config.toml
norm_eps = 1e-05
warmup_steps = 235
batch_tokens = 65536
steps = 8146
Each number is 200 + 30 x the weight over its row's rms, rounded and kept within 0 to 999. Layers, rows and columns count from 0. The size before them is the row's rms in percent of the matrix's.

# down: layer 2 MLP down (transposed), 704x256, rms 0.0437, rows 110-118, columns 0-255
# gate: layer 2 MLP gate, 704x256, rms 0.0471, rows 111-119, columns 0-255
# up: layer 2 MLP up, 704x256, rms 0.0464, rows 111-119, columns 0-255
down110,099,188,165,231,195,217,205,188,209,189,269,181,172,183,198,200,204,223,230,212,182,244,188,204,206,224,199,255,198,219,182,193,179,153,180,199,170,232,207,201,176,238,198,234,206,210,186,165,220,178,188,199,197,182,200,242,215,229,242,156,229,165,278,222,188,208,153,209,191,175,182,200,180,229,228,188,253,166,196,265,219,279,148,223,254,181,171,196,192,195,177,236,151,158,205,193,174,207,191,172,201,171,234,168,188,195,195,235,155,165,204,216,218,235,223,241,188,194,193,226,207,197,184,235,241,233,235,226,209,154,201,226,241,196,205,166,200,211,190,238,184,198,172,195,220,232,200,284,145,240,172,240,200,166,166,215,167,195,190,169,207,246,146,198,168,141,206,219,148,173,200,237,205,215,228,171,181,214,136,242,212,260,254,170,208,225,201,256,133,191,215,128,224,174,196,202,193,160,185,220,166,293,132,214,203,196,174,202,223,170,199,224,207,150,199,131,255,243,185,203,172,242,203,164,136,179,165,175,201,230,221,214,222,207,203,140,222,176,198,187,246,182,220,184,186,210,209,200,155,208,177,203,197,233,165,203,195
gate111,099,179,187,210,161,259,253,196,204,223,213,209,224,203,226,177,203,163,193,207,191,170,209,203,174,121,265,182,202,137,177,148,208,140,178,160,205,155,169,199,213,208,199,201,217,211,200,201,235,184,234,206,166,248,240,173,190,200,181,206,229,195,199,198,237,216,190,201,205,281,187,223,166,161,268,179,187,166,154,183,179,206,196,132,160,193,184,188,209,171,224,220,212,171,193,209,292,225,188,225,205,233,181,185,195,233,233,199,188,207,232,164,220,157,228,190,271,218,189,239,239,178,192,211,151,221,201,198,192,222,228,227,177,187,202,174,225,244,201,178,208,160,232,187,178,214,209,182,174,210,259,233,245,190,192,151,158,237,241,191,252,150,210,156,195,210,194,223,235,207,172,156,264,197,178,175,281,188,213,208,213,182,216,185,202,195,180,192,185,204,226,205,228,245,161,203,131,165,143,210,163,247,185,214,214,151,173,179,163,201,161,190,211,209,182,259,233,211,233,175,160,200,155,187,177,303,226,226,219,214,208,177,164,224,163,229,215,185,206,178,189,220,206,209,187,164,206,178,214,145,205,201,211,192,214,149,246
up111,098,207,180,128,208,215,189,191,177,204,161,205,235,189,159,261,209,182,180,243,190,209,242,203,199,241,182,178,139,240,152,206,228,208,256,201,204,218,156,188,190,174,202,182,211,258,262,231,201,184,223,179,230,185,211,195,222,274,218,163,206,177,209,220,226,172,197,238,216,233,210,198,276,171,183,227,193,202,208,187,162,172,241,206,255,213,205,261,178,240,227,163,147,178,219,238,233,227,160,205,176,182,177,230,220,195,239,214,214,188,218,245,191,265,177,214,208,199,170,203,215,191,217,152,229,221,167,208,214,186,201,196,227,190,137,250,191,287,222,168,231,190,163,187,213,170,177,231,207,188,177,247,237,175,206,183,231,129,198,179,172,177,157,198,143,233,201,184,197,182,202,166,218,182,189,203,175,224,184,205,218,216,221,194,159,173,223,257,231,176,228,129,206,148,173,185,222,238,205,229,200,168,236,235,181,220,137,258,151,169,186,191,142,212,202,224,191,222,253,227,199,155,199,222,182,169,232,224,196,164,204,258,191,212,158,184,240,216,228,200,204,153,201,180,242,174,133,236,237,225,204,185,198,182,229,206,219
down111,100,185,205,192,189,223,228,209,182,265,125,176,200,229,135,202,202,206,212,210,220,244,184,174,207,240,160,153,211,206,149,199,196,191,230,206,168,157,232,169,198,166,194,191,202,231,191,164,169,210,216,274,203,213,204,227,203,191,190,197,182,177,152,174,195,194,177,246,139,201,220,226,220,194,225,159,193,219,185,217,232,202,209,242,227,225,186,219,203,230,206,220,184,202,176,235,227,187,228,218,199,203,220,214,170,119,192,181,154,197,196,230,204,184,136,239,202,204,247,197,177,235,203,237,202,225,163,236,162,251,150,155,223,159,191,244,211,183,208,180,216,165,200,194,208,72,178,270,195,214,221,205,188,188,128,211,182,183,150,198,283,218,207,221,229,147,185,254,156,159,231,213,229,236,205,220,203,168,244,236,167,229,176,226,186,158,193,197,150,198,147,175,145,201,159,227,192,164,210,209,224,194,254,214,196,189,228,177,261,174,233,244,215,188,219,222,188,223,203,253,202,233,200,186,202,240,180,223,199,204,215,224,144,202,202,163,174,197,232,149,156,228,180,174,189,216,215,184,246,200,193,200,199,235,186,226,244
gate112,101,248,174,187,298,192,222,206,175,162,148,231,245,206,230,181,152,235,117,239,195,186,127,170,221,170,210,203,192,242,197,170,190,201,194,234,211,129,141,242,173,236,239,260,240,184,216,231,220,190,182,245,192,256,202,194,209,200,223,143,238,166,221,213,171,220,202,237,214,234,268,205,193,145,177,221,211,220,222,219,209,183,221,204,255,214,193,131,204,228,188,219,198,201,204,203,221,249,199,186,190,171,198,163,161,225,182,166,194,224,142,169,206,215,246,199,250,218,204,140,154,205,194,219,200,159,214,277,164,180,202,195,203,166,230,193,211,170,202,221,164,178,158,168,202,224,186,200,244,185,159,211,182,247,174,190,228,210,243,150,204,228,199,168,214,151,197,175,239,175,216,193,189,228,173,214,229,160,153,220,189,257,213,233,183,228,183,196,175,213,187,192,222,223,208,195,171,263,178,281,219,177,221,171,165,150,209,207,249,193,196,234,249,225,236,218,258,198,213,219,195,222,182,176,193,216,177,205,199,188,212,186,163,184,211,207,136,219,209,209,163,183,178,199,208,183,170,215,253,205,194,191,213,191,171,194,202
up112,098,247,206,152,196,201,222,206,181,158,201,238,203,213,217,197,249,197,140,186,178,180,162,202,208,222,227,247,179,197,243,190,209,210,190,117,241,208,189,218,158,222,215,254,278,169,179,202,207,217,204,244,241,234,177,172,187,167,176,140,196,173,228,182,211,248,160,174,162,243,189,211,152,179,267,141,207,209,228,244,245,171,230,200,198,161,209,145,197,180,195,221,213,247,163,189,248,204,220,196,196,224,201,208,171,175,190,191,146,179,257,204,222,153,166,182,213,191,235,201,188,157,177,151,194,173,195,248,225,202,207,234,208,179,242,210,181,152,188,237,236,167,188,160,229,198,166,192,226,180,210,206,210,185,156,214,221,205,224,160,240,230,204,204,155,186,193,230,195,238,228,176,170,307,227,182,208,183,149,219,212,232,181,193,210,224,249,205,242,189,202,215,196,215,215,187,227,198,155,211,208,162,216,163,232,200,221,181,290,194,191,213,193,255,276,213,180,146,212,262,153,212,210,193,195,228,162,205,193,211,238,178,201,225,213,214,205,215,217,195,190,183,231,201,141,240,191,182,209,180,154,197,207,238,219,269,180
down112,099,283,167,203,279,175,229,222,205,201,175,275,207,239,213,177,155,243,187,242,216,167,201,201,261,195,116,245,179,118,193,183,210,247,177,182,224,247,209,172,171,222,208,153,191,195,205,203,183,184,153,230,226,191,216,192,210,192,192,200,208,155,179,203,196,236,215,243,215,188,202,201,188,146,171,201,119,239,246,199,210,209,203,201,233,238,172,140,191,206,216,240,200,221,218,187,168,195,191,223,195,194,183,214,216,272,164,224,264,233,196,188,152,158,249,222,227,197,215,147,134,170,197,198,202,175,259,215,172,201,197,233,206,183,254,182,274,178,221,174,144,201,204,185,210,194,247,196,240,183,201,184,218,237,246,224,199,184,262,178,194,190,217,220,227,189,196,194,229,176,164,241,185,153,218,200,220,141,207,193,228,235,238,214,233,224,227,147,202,238,214,196,210,169,197,234,228,196,159,218,181,185,217,207,174,212,214,167,229,216,205,216,204,205,207,204,204,177,190,196,244,202,195,241,208,198,217,173,162,197,210,176,154,180,206,163,178,182,233,196,185,168,219,182,267,198,152,220,239,182,174,250,198,182,128,184,238
gate113,098,190,231,189,239,171,182,185,187,180,200,234,209,236,217,218,214,183,184,143,239,224,216,250,178,194,208,240,157,242,213,160,252,219,195,242,164,191,201,183,206,218,178,187,185,205,229,179,183,149,198,203,233,192,177,218,141,210,165,111,217,204,197,210,202,239,202,193,241,248,205,191,224,170,265,175,187,132,256,196,202,182,238,201,234,226,199,187,193,195,266,180,208,195,211,125,180,176,176,183,138,192,174,171,169,214,225,258,203,227,179,174,204,171,202,193,208,171,216,217,150,170,201,208,210,188,251,205,235,194,188,260,178,215,217,149,240,170,191,220,219,159,161,197,229,205,217,187,162,185,239,202,176,172,202,211,160,181,214,213,220,191,245,237,199,174,225,236,234,173,242,238,295,227,228,209,180,177,203,196,168,135,231,153,179,197,222,193,148,191,205,201,178,176,188,172,187,233,171,205,216,172,167,168,232,180,119,174,151,192,222,206,178,214,186,152,141,195,208,161,212,177,232,211,231,168,188,233,178,184,228,187,177,155,154,206,241,216,203,187,175,172,245,225,185,213,219,191,238,189,197,220,259,95,204,180,198
up113,099,185,216,197,184,230,201,231,197,208,174,186,242,156,233,207,145,170,224,178,184,162,211,192,189,131,216,191,173,228,256,236,232,192,193,205,207,208,236,182,250,234,252,147,190,209,156,264,217,209,165,206,202,171,200,199,200,216,213,181,246,142,107,227,177,151,237,193,217,187,197,222,187,182,231,205,247,185,195,184,212,176,138,202,199,257,170,183,136,210,228,239,178,176,185,219,230,142,207,196,226,180,178,185,157,222,179,233,161,211,223,160,178,207,202,213,181,171,177,214,209,220,201,223,237,246,171,207,221,229,227,220,235,177,159,201,202,217,216,192,269,191,204,214,226,222,198,175,130,201,227,151,224,223,173,192,177,190,178,236,189,234,236,205,200,148,250,183,221,165,203,163,210,234,193,201,111,225,177,186,196,194,161,196,233,210,252,192,214,183,250,193,171,240,176,232,222,200,244,176,212,242,165,211,188,203,206,174,191,130,123,192,210,192,157,178,204,236,193,192,215,207,180,219,200,190,254,253,226,157,146,202,244,234,198,195,224,178,216,234,193,177,183,220,267,267,248,238,244,203,245,215,194,227,200,182,198
down113,103,214,178,199,192,220,211,165,238,173,165,173,165,174,199,159,208,208,243,183,229,231,269,136,201,189,148,264,204,208,228,198,189,190,186,170,201,248,215,315,189,238,169,207,204,179,240,219,210,185,258,166,171,225,137,187,225,200,232,183,183,188,208,156,164,149,210,213,198,240,268,185,166,187,253,181,200,150,227,147,175,228,189,202,184,233,192,174,187,181,195,167,189,225,187,196,230,232,201,196,185,171,179,169,209,259,205,229,159,198,206,182,239,198,198,210,166,243,247,171,209,193,219,197,180,199,245,210,184,212,254,208,258,188,229,257,196,197,192,159,239,239,244,210,176,226,239,219,218,196,188,222,248,150,226,242,228,219,218,142,231,178,188,257,212,199,248,193,197,192,213,218,212,236,171,219,193,218,220,272,178,193,202,234,189,173,236,199,157,198,187,250,159,171,221,170,174,241,199,161,174,212,226,149,163,175,218,186,211,241,177,184,250,244,213,256,211,153,178,241,193,206,214,220,214,175,219,203,175,212,169,234,204,211,214,176,182,200,201,256,200,190,226,205,178,196,158,166,156,156,268,172,246,201,170,202,211
gate114,104,201,190,205,219,199,180,189,235,223,177,212,196,197,181,175,226,168,215,152,182,217,211,191,186,126,163,207,164,238,206,212,216,238,191,223,219,213,195,167,186,199,209,197,243,169,248,193,198,180,169,219,161,224,156,219,169,215,209,222,176,203,227,231,192,220,208,181,143,214,168,174,152,252,193,208,217,195,214,225,219,154,208,220,188,244,251,210,170,158,176,145,159,221,227,139,219,189,166,160,207,192,207,201,190,214,184,205,175,246,141,210,215,211,120,195,176,175,210,224,169,178,260,152,227,232,229,217,210,233,215,207,129,158,228,188,158,261,169,220,203,239,136,202,203,161,200,197,182,190,254,166,199,210,231,246,200,160,200,219,211,192,204,273,185,156,189,221,204,196,213,183,206,126,201,175,193,180,205,173,125,212,204,138,133,174,150,236,182,200,189,211,149,180,141,174,242,253,243,234,212,191,189,229,218,197,178,171,263,191,215,212,190,218,216,217,181,246,225,197,160,194,248,192,214,175,146,183,212,188,191,172,140,210,195,199,221,247,276,231,230,209,178,237,189,136,173,161,193,204,196,158,176,169,212,186,195
up114,101,229,221,215,215,201,148,197,166,242,194,295,182,248,196,136,200,256,178,191,161,162,211,179,238,214,166,250,187,194,212,224,195,238,207,194,249,249,201,193,252,194,184,182,216,196,181,147,188,208,225,182,220,221,203,207,200,212,220,186,209,252,179,220,190,229,181,186,175,175,228,218,180,200,190,221,212,198,227,219,117,171,216,227,182,204,228,224,230,206,191,171,146,201,251,192,218,156,255,206,182,198,149,177,251,191,145,195,156,194,173,181,176,244,165,232,240,215,225,154,172,194,185,137,186,201,206,197,193,170,185,190,173,243,189,266,167,207,139,201,222,199,207,211,167,198,193,217,212,185,239,160,182,196,247,215,142,198,203,211,221,190,175,220,139,201,192,188,239,218,212,213,246,233,206,183,134,213,168,193,200,195,189,243,216,218,197,193,142,238,241,155,234,186,201,179,237,212,205,198,171,178,203,144,191,181,197,202,228,218,199,280,215,243,203,198,247,213,193,199,194,206,208,250,190,177,148,182,199,207,235,195,228,178,196,137,192,196,233,208,263,234,200,166,251,257,158,270,255,205,188,146,172,222,207,257,165
down114,104,193,182,217,247,241,216,181,198,247,216,205,173,179,167,164,261,212,172,207,182,128,230,224,210,259,194,173,186,163,200,195,161,197,197,152,157,219,241,195,235,151,220,190,201,223,125,172,197,151,192,218,213,169,203,254,170,183,216,148,203,207,186,149,189,189,229,155,220,228,174,229,177,173,224,187,189,194,182,174,191,237,183,168,197,192,161,177,194,241,201,243,219,164,251,211,168,168,212,215,236,171,244,245,176,174,218,222,196,193,189,229,240,185,148,215,195,207,163,194,219,211,196,212,230,249,244,199,231,184,176,251,196,194,143,181,234,215,241,207,195,199,237,188,204,159,183,175,187,193,149,209,219,208,203,168,178,202,210,203,170,226,163,148,210,188,220,178,170,205,240,208,203,195,192,143,270,209,195,212,137,197,176,195,176,169,253,200,260,228,247,155,178,250,132,196,120,221,208,176,256,277,201,214,228,229,189,235,146,178,173,194,239,212,184,199,192,194,178,196,127,207,175,180,181,185,185,217,205,194,228,211,246,201,196,156,248,189,152,212,182,220,223,188,185,234,182,175,196,167,181,243,156,196,216,152,269
gate115,107,185,188,143,220,173,209,181,249,222,209,151,202,201,224,197,194,221,179,206,159,210,169,219,177,232,185,140,164,172,183,199,217,185,130,189,178,189,198,285,188,189,189,194,165,243,195,197,175,240,215,193,216,230,209,207,186,205,206,156,201,195,169,197,194,222,194,168,149,215,167,178,196,215,161,147,263,227,178,243,175,227,183,241,218,148,200,208,264,141,239,147,233,198,203,239,232,189,228,179,220,271,238,230,211,247,173,188,181,194,218,219,248,201,201,185,270,248,177,234,203,232,237,175,229,262,159,180,207,192,220,203,206,118,212,213,197,173,212,187,192,185,189,179,212,160,272,230,211,168,203,231,218,232,235,233,190,237,163,180,232,176,152,194,230,159,236,249,180,232,156,198,136,233,217,203,208,222,195,159,181,169,236,177,182,146,198,196,231,283,195,208,163,132,160,233,225,166,238,196,190,156,241,195,202,205,191,223,166,177,167,198,253,167,176,216,250,170,232,223,216,216,214,196,201,193,233,205,149,196,184,226,202,153,213,211,210,159,162,197,200,224,203,165,196,217,184,156,236,217,202,196,212,228,189,220,207
up115,110,163,129,197,205,205,179,230,233,169,141,219,195,154,163,239,160,203,253,198,161,166,202,183,213,209,213,195,193,261,177,247,184,210,195,196,211,169,180,202,208,159,274,202,208,221,177,206,181,178,147,194,213,181,228,229,208,190,233,168,174,128,189,209,223,252,226,193,194,204,239,193,226,222,219,183,198,156,224,175,280,225,215,220,239,157,192,173,170,185,220,183,205,144,185,194,257,199,243,200,174,202,240,220,178,218,262,205,236,236,254,201,181,182,203,236,172,191,175,210,168,265,134,195,201,218,172,217,215,148,202,230,202,170,151,237,191,175,186,227,205,208,170,258,181,192,231,237,200,244,157,215,202,190,259,212,169,197,199,198,168,173,213,199,228,161,203,222,190,180,191,192,276,201,148,234,179,281,236,193,199,221,223,206,164,185,210,191,193,189,269,166,209,174,181,144,172,172,227,170,175,206,266,220,196,207,214,168,167,204,211,161,199,167,213,153,195,175,177,203,239,189,195,255,188,175,209,245,196,205,175,210,215,200,260,219,250,183,196,158,214,217,171,141,204,180,267,152,161,224,199,186,203,162,191,180,189
down115,104,226,167,161,208,229,239,242,216,197,182,161,196,208,190,155,237,188,208,218,166,201,180,188,116,188,292,193,193,219,203,199,183,211,205,230,185,211,201,246,181,204,219,164,198,232,201,199,192,187,224,245,212,210,214,201,240,232,191,229,225,222,225,189,192,244,237,135,145,189,152,268,201,178,243,149,219,235,200,140,201,203,164,148,234,186,171,110,186,243,190,189,199,190,200,176,238,195,193,151,201,206,224,240,208,198,242,201,238,188,194,223,172,226,154,183,171,202,241,200,192,264,208,181,212,208,180,183,178,70,184,160,171,184,143,210,240,184,176,200,188,162,188,214,172,181,210,214,212,192,216,229,212,224,246,199,160,191,166,213,124,181,172,168,233,161,200,222,221,190,151,146,225,155,181,204,199,202,183,196,184,204,195,170,195,223,202,149,199,172,231,163,191,158,190,215,239,172,239,202,157,202,161,191,214,154,187,195,204,201,181,167,171,138,166,190,175,243,161,201,161,170,172,258,219,171,202,191,197,192,193,202,192,203,151,217,199,177,232,144,189,197,173,166,163,239,257,184,216,207,191,230,193,231,247,183,199
gate116,100,162,197,130,163,212,181,208,166,222,174,176,187,237,185,159,196,204,221,236,199,174,231,170,191,171,178,227,174,218,221,187,202,230,220,222,210,204,185,251,177,171,229,222,172,219,249,208,216,197,228,198,271,166,220,220,175,198,215,198,234,191,214,223,191,181,215,220,218,159,236,227,126,182,241,238,204,176,202,200,171,165,191,203,236,243,213,183,238,176,161,185,185,229,236,185,189,212,203,231,211,195,254,220,156,226,197,208,217,155,122,192,210,218,143,155,174,211,206,201,198,209,229,171,265,242,203,202,201,171,196,194,190,186,197,134,129,236,194,158,202,207,170,276,223,193,154,192,197,214,215,178,133,152,188,186,197,165,269,187,236,205,207,250,179,173,147,228,218,222,199,184,211,170,180,190,228,242,182,175,185,206,214,143,215,186,238,199,234,179,215,193,199,224,204,187,237,189,175,230,216,236,204,181,180,217,193,227,134,145,140,136,169,237,209,223,188,184,254,218,239,205,224,187,193,180,240,222,222,181,197,221,210,256,254,204,260,165,206,188,152,258,242,224,265,147,192,252,235,172,186,234,218,192,230,206,221
up116,097,170,184,201,206,205,255,243,207,212,235,197,166,193,150,217,176,179,208,239,153,190,161,250,253,199,177,161,292,170,236,157,171,228,209,219,177,236,142,226,285,176,167,188,221,152,170,210,201,155,180,199,219,154,212,187,243,163,230,213,157,202,195,272,244,215,200,184,215,232,180,214,252,206,211,229,230,222,195,225,222,231,275,213,166,136,254,207,192,200,198,272,192,176,212,225,225,241,227,151,165,196,206,209,213,171,176,181,150,196,184,207,196,157,158,248,197,251,203,225,268,213,227,172,186,235,185,212,174,216,180,180,203,209,203,192,221,228,247,248,207,218,181,220,240,169,206,222,187,217,216,217,227,208,178,216,203,264,179,259,202,171,164,194,207,213,165,171,196,220,199,205,231,174,205,207,172,189,204,220,202,210,188,298,271,200,185,140,216,196,179,164,224,208,227,202,178,260,171,197,214,197,231,193,243,211,175,154,171,120,242,215,182,201,215,198,201,168,199,180,177,195,189,189,192,230,200,156,189,190,226,217,186,243,195,153,212,196,232,198,211,180,217,209,224,212,187,191,185,174,168,176,177,191,268,209,190
down116,100,229,156,154,248,162,219,244,219,157,241,168,228,165,196,149,183,188,233,196,214,197,177,206,196,202,196,238,149,287,248,198,139,201,171,241,167,210,200,177,245,221,205,212,290,194,203,174,215,176,212,247,189,166,197,209,199,237,188,195,198,186,223,166,188,189,176,154,169,187,264,200,211,221,200,183,197,196,153,188,232,207,216,233,169,222,239,209,192,221,207,167,183,237,151,174,165,164,209,183,247,193,239,154,221,183,175,255,165,198,216,201,194,187,216,158,205,207,198,210,202,214,214,177,195,177,205,210,169,173,259,233,220,190,201,201,172,217,272,257,204,215,207,216,219,184,189,235,194,156,208,198,230,160,220,191,181,226,165,218,156,197,134,186,246,193,164,257,202,169,222,213,141,204,183,218,167,194,177,211,194,175,242,213,219,284,247,144,246,213,242,215,212,208,252,195,164,190,193,215,173,212,188,146,156,180,187,165,272,300,202,210,194,182,207,184,176,153,236,205,186,240,227,216,222,217,224,192,197,204,193,194,236,197,145,164,191,218,180,138,215,240,202,180,178,179,197,177,255,200,176,196,192,193,212,203,255
gate117,109,179,168,205,235,186,228,161,191,173,205,203,221,249,188,187,186,256,164,152,179,247,236,195,208,238,216,209,223,196,245,178,156,243,197,194,191,239,179,186,225,163,241,183,189,183,189,232,163,201,135,215,183,216,184,247,182,168,192,228,146,211,206,231,221,232,247,220,244,158,242,164,176,224,187,222,207,162,248,230,268,180,222,217,189,214,197,245,250,208,204,190,177,216,231,193,107,198,216,237,168,169,215,219,184,188,215,190,277,165,199,223,188,161,140,217,182,232,149,234,199,235,223,247,218,227,199,188,211,174,132,245,199,184,212,152,173,207,156,204,210,225,172,204,186,198,183,157,189,243,208,213,173,212,220,233,172,205,207,160,193,229,206,192,222,248,241,179,154,234,159,234,189,183,187,213,178,209,183,173,181,189,227,190,209,201,219,205,208,200,232,188,212,215,159,240,198,116,227,240,181,194,202,238,194,221,227,217,170,146,200,181,184,267,228,218,165,254,241,159,158,182,195,163,185,158,128,195,206,193,166,162,198,165,158,180,196,159,202,172,184,172,171,164,218,144,245,262,226,221,205,191,240,175,225,185,174
up117,104,189,159,165,171,214,234,168,232,205,196,228,222,160,259,185,194,203,197,207,184,198,176,203,235,228,191,119,201,128,235,213,177,188,101,217,205,205,193,186,245,197,210,152,212,229,163,207,249,185,234,178,141,206,219,254,203,199,206,176,194,189,222,172,197,204,225,205,175,210,214,206,219,262,228,173,188,173,196,284,201,210,234,192,173,185,196,144,182,196,204,169,188,229,245,254,241,218,151,177,224,202,215,188,176,117,200,168,216,188,214,188,215,156,241,164,227,203,188,195,181,211,219,189,265,216,263,233,170,188,219,202,224,136,217,199,178,233,228,195,192,196,188,198,165,217,177,136,181,251,183,211,173,193,210,195,179,193,138,172,180,222,249,193,206,183,228,215,192,236,166,247,222,177,189,300,204,184,151,181,185,179,246,166,199,203,200,180,192,153,204,145,194,171,211,196,138,213,211,213,167,192,209,215,258,243,197,216,204,192,190,217,179,210,190,211,206,186,197,205,181,216,240,203,174,217,223,193,241,160,248,215,206,246,209,226,175,149,198,225,188,261,240,205,192,133,249,215,200,161,140,165,177,190,232,224,229
down117,105,208,209,190,177,265,180,246,219,178,143,211,149,169,226,194,254,152,188,180,240,184,134,179,187,228,182,183,237,236,208,220,193,217,146,206,182,194,204,241,201,215,205,210,222,170,195,202,205,143,232,226,184,170,217,253,237,172,252,159,207,208,196,222,176,237,157,215,138,187,230,243,212,213,193,208,215,167,144,210,193,158,143,202,163,206,182,206,207,157,221,165,174,235,174,208,248,268,195,173,196,185,196,207,213,233,193,207,173,194,210,218,214,253,182,194,216,194,235,219,229,208,193,251,253,214,280,230,169,201,193,189,225,265,210,236,205,236,185,227,253,206,166,212,210,189,210,171,177,241,220,184,183,234,242,202,197,195,237,167,216,212,254,227,230,225,202,185,236,235,139,212,226,207,214,173,216,186,169,155,226,151,245,176,177,202,183,195,197,165,212,191,187,215,183,211,205,256,217,225,168,208,242,182,210,183,178,221,232,254,230,203,124,243,150,213,235,267,212,200,203,234,181,271,222,200,186,209,237,207,188,184,243,193,220,204,186,200,133,186,167,152,170,219,187,233,271,198,180,174,228,152,222,200,172,224,148
gate118,094,214,202,159,201,193,221,214,141,195,224,183,216,154,211,157,187,217,192,221,212,159,136,172,178,125,163,233,204,208,214,171,235,268,143,228,161,247,198,200,183,258,186,231,205,231,219,227,179,205,198,222,226,171,155,190,217,215,222,221,193,249,204,196,212,230,192,182,170,183,205,183,185,278,162,204,236,199,215,264,189,141,259,172,152,226,188,204,261,234,247,161,161,193,124,204,187,196,220,153,193,193,227,145,190,168,216,260,178,213,170,210,183,196,189,197,241,188,232,211,232,176,211,198,205,192,192,241,228,227,202,207,177,117,225,185,227,235,177,158,225,162,192,181,215,196,230,223,177,246,182,227,185,242,209,235,226,222,226,226,180,217,225,225,196,211,186,248,233,191,192,220,172,216,204,185,254,178,200,232,196,248,140,138,193,231,176,225,177,215,212,161,197,203,200,227,214,180,187,237,195,198,162,233,244,155,181,206,191,180,213,191,202,244,173,220,182,202,161,168,190,208,215,160,195,220,218,200,237,228,209,171,150,165,166,206,209,215,219,175,253,218,270,182,151,234,203,232,255,193,108,220,184,211,227,182,191
up118,093,166,153,232,182,191,169,205,203,228,213,198,213,174,191,188,183,208,209,237,182,165,202,205,230,179,232,186,200,178,175,228,237,199,153,244,155,180,246,191,236,202,188,170,192,208,203,149,194,224,217,197,230,189,181,221,188,243,231,213,232,183,196,134,221,169,123,218,196,205,186,221,253,201,196,93,161,187,223,187,234,201,227,182,161,235,197,258,171,175,222,139,163,207,176,219,244,198,222,220,252,183,252,184,223,249,188,207,223,235,187,171,216,219,198,138,206,208,178,265,174,187,141,196,198,243,155,140,181,184,177,200,169,162,232,176,207,200,238,198,212,236,159,173,258,187,191,181,207,235,209,212,214,142,198,186,200,194,176,163,189,214,194,154,203,173,222,236,169,213,187,260,196,179,211,212,189,222,182,164,173,208,164,211,155,150,179,200,212,149,198,192,223,217,240,197,208,122,183,210,195,198,184,214,243,248,161,172,223,223,249,147,161,216,203,158,198,195,283,199,174,197,193,279,220,240,171,193,158,196,179,195,175,213,178,177,220,196,199,153,173,202,240,284,205,234,200,197,170,205,167,160,197,177,173,164,180
down118,097,244,189,256,203,205,262,171,178,206,202,234,192,219,164,192,203,242,267,263,188,227,196,202,209,192,158,249,234,181,203,183,164,238,211,236,206,213,220,140,141,217,181,200,173,206,152,208,209,127,241,232,157,137,202,140,230,184,192,169,227,214,194,189,183,193,203,212,171,223,201,224,198,192,188,195,143,185,208,216,209,176,169,223,224,154,207,189,175,181,187,173,206,193,187,198,177,218,154,189,166,168,216,176,234,234,187,140,178,154,202,204,181,215,169,164,236,197,195,189,224,242,193,280,181,131,231,195,169,217,204,163,188,197,187,224,163,175,218,173,196,237,203,187,182,268,187,173,204,196,206,117,180,142,246,224,254,228,215,239,171,264,133,245,187,199,139,187,204,174,170,185,213,159,216,194,243,206,254,192,199,168,198,232,242,218,174,244,209,189,192,167,238,191,167,217,225,169,231,178,241,146,158,205,178,203,217,182,191,235,187,212,224,182,197,219,171,171,190,180,164,242,171,198,244,202,176,181,215,230,218,199,245,232,203,231,200,173,195,183,203,228,147,211,222,193,172,218,137,205,264,254,214,196,176,165,189
gate119,109,224,171,195,167,152,206,206,197,217,151,195,190,215,225,175,177,203,207,201,226,217,208,171,166,251,223,214,187,233,209,228,171,269,185,241,217,246,202,278,143,260,227,223,217,234,195,214,125,193,205,229,244,217,197,253,207,214,217,212,222,198,206,144,189,218,188,200,210,200,220,245,231,228,184,182,217,184,211,212,224,193,205,246,237,156,211,224,189,223,248,203,240,276,146,201,180,177,146,163,226,189,278,185,246,151,219,211,130,196,135,189,203,180,184,174,202,245,215,246,202,223,166,186,157,200,196,208,189,260,221,250,243,192,179,204,187,216,213,162,153,189,157,202,224,207,207,207,184,201,191,202,209,198,149,197,199,216,189,194,246,221,177,240,224,167,185,236,198,195,215,215,207,222,212,163,228,167,218,265,225,202,151,183,149,183,135,237,153,196,237,188,210,139,217,224,154,199,263,237,141,234,212,218,212,185,203,158,226,162,175,220,185,191,248,244,162,195,159,204,194,187,215,213,216,236,187,219,218,237,255,178,200,223,232,180,190,173,200,231,224,238,152,209,192,205,225,154,182,201,148,256,201,195,224,214,204
up119,103,223,218,196,190,193,207,204,121,251,156,227,201,236,187,203,200,244,192,199,246,191,225,189,187,166,193,205,237,255,214,209,172,178,238,175,209,226,239,230,202,220,185,201,138,228,202,171,209,221,185,214,205,230,163,215,170,222,219,190,158,148,171,228,177,227,275,116,221,170,207,155,150,192,239,151,180,194,248,208,196,243,178,212,199,176,212,215,214,149,188,205,143,211,185,223,152,174,188,174,178,183,208,238,222,155,252,180,212,231,235,170,174,242,217,207,232,194,203,187,239,246,201,160,172,188,202,199,202,187,139,260,234,238,186,194,156,146,201,101,186,159,251,201,197,185,172,212,201,221,188,225,193,257,182,246,191,151,215,138,189,173,166,202,192,179,212,168,193,182,215,92,205,202,196,186,195,188,195,179,246,193,173,223,216,207,198,199,218,231,167,213,163,184,154,194,203,169,161,228,166,249,198,221,211,182,262,199,172,184,203,119,220,190,169,206,222,215,190,218,167,230,184,195,207,196,196,215,231,238,221,186,202,230,211,219,191,182,163,223,211,203,196,188,118,161,204,193,184,257,199,168,197,242,165,228,188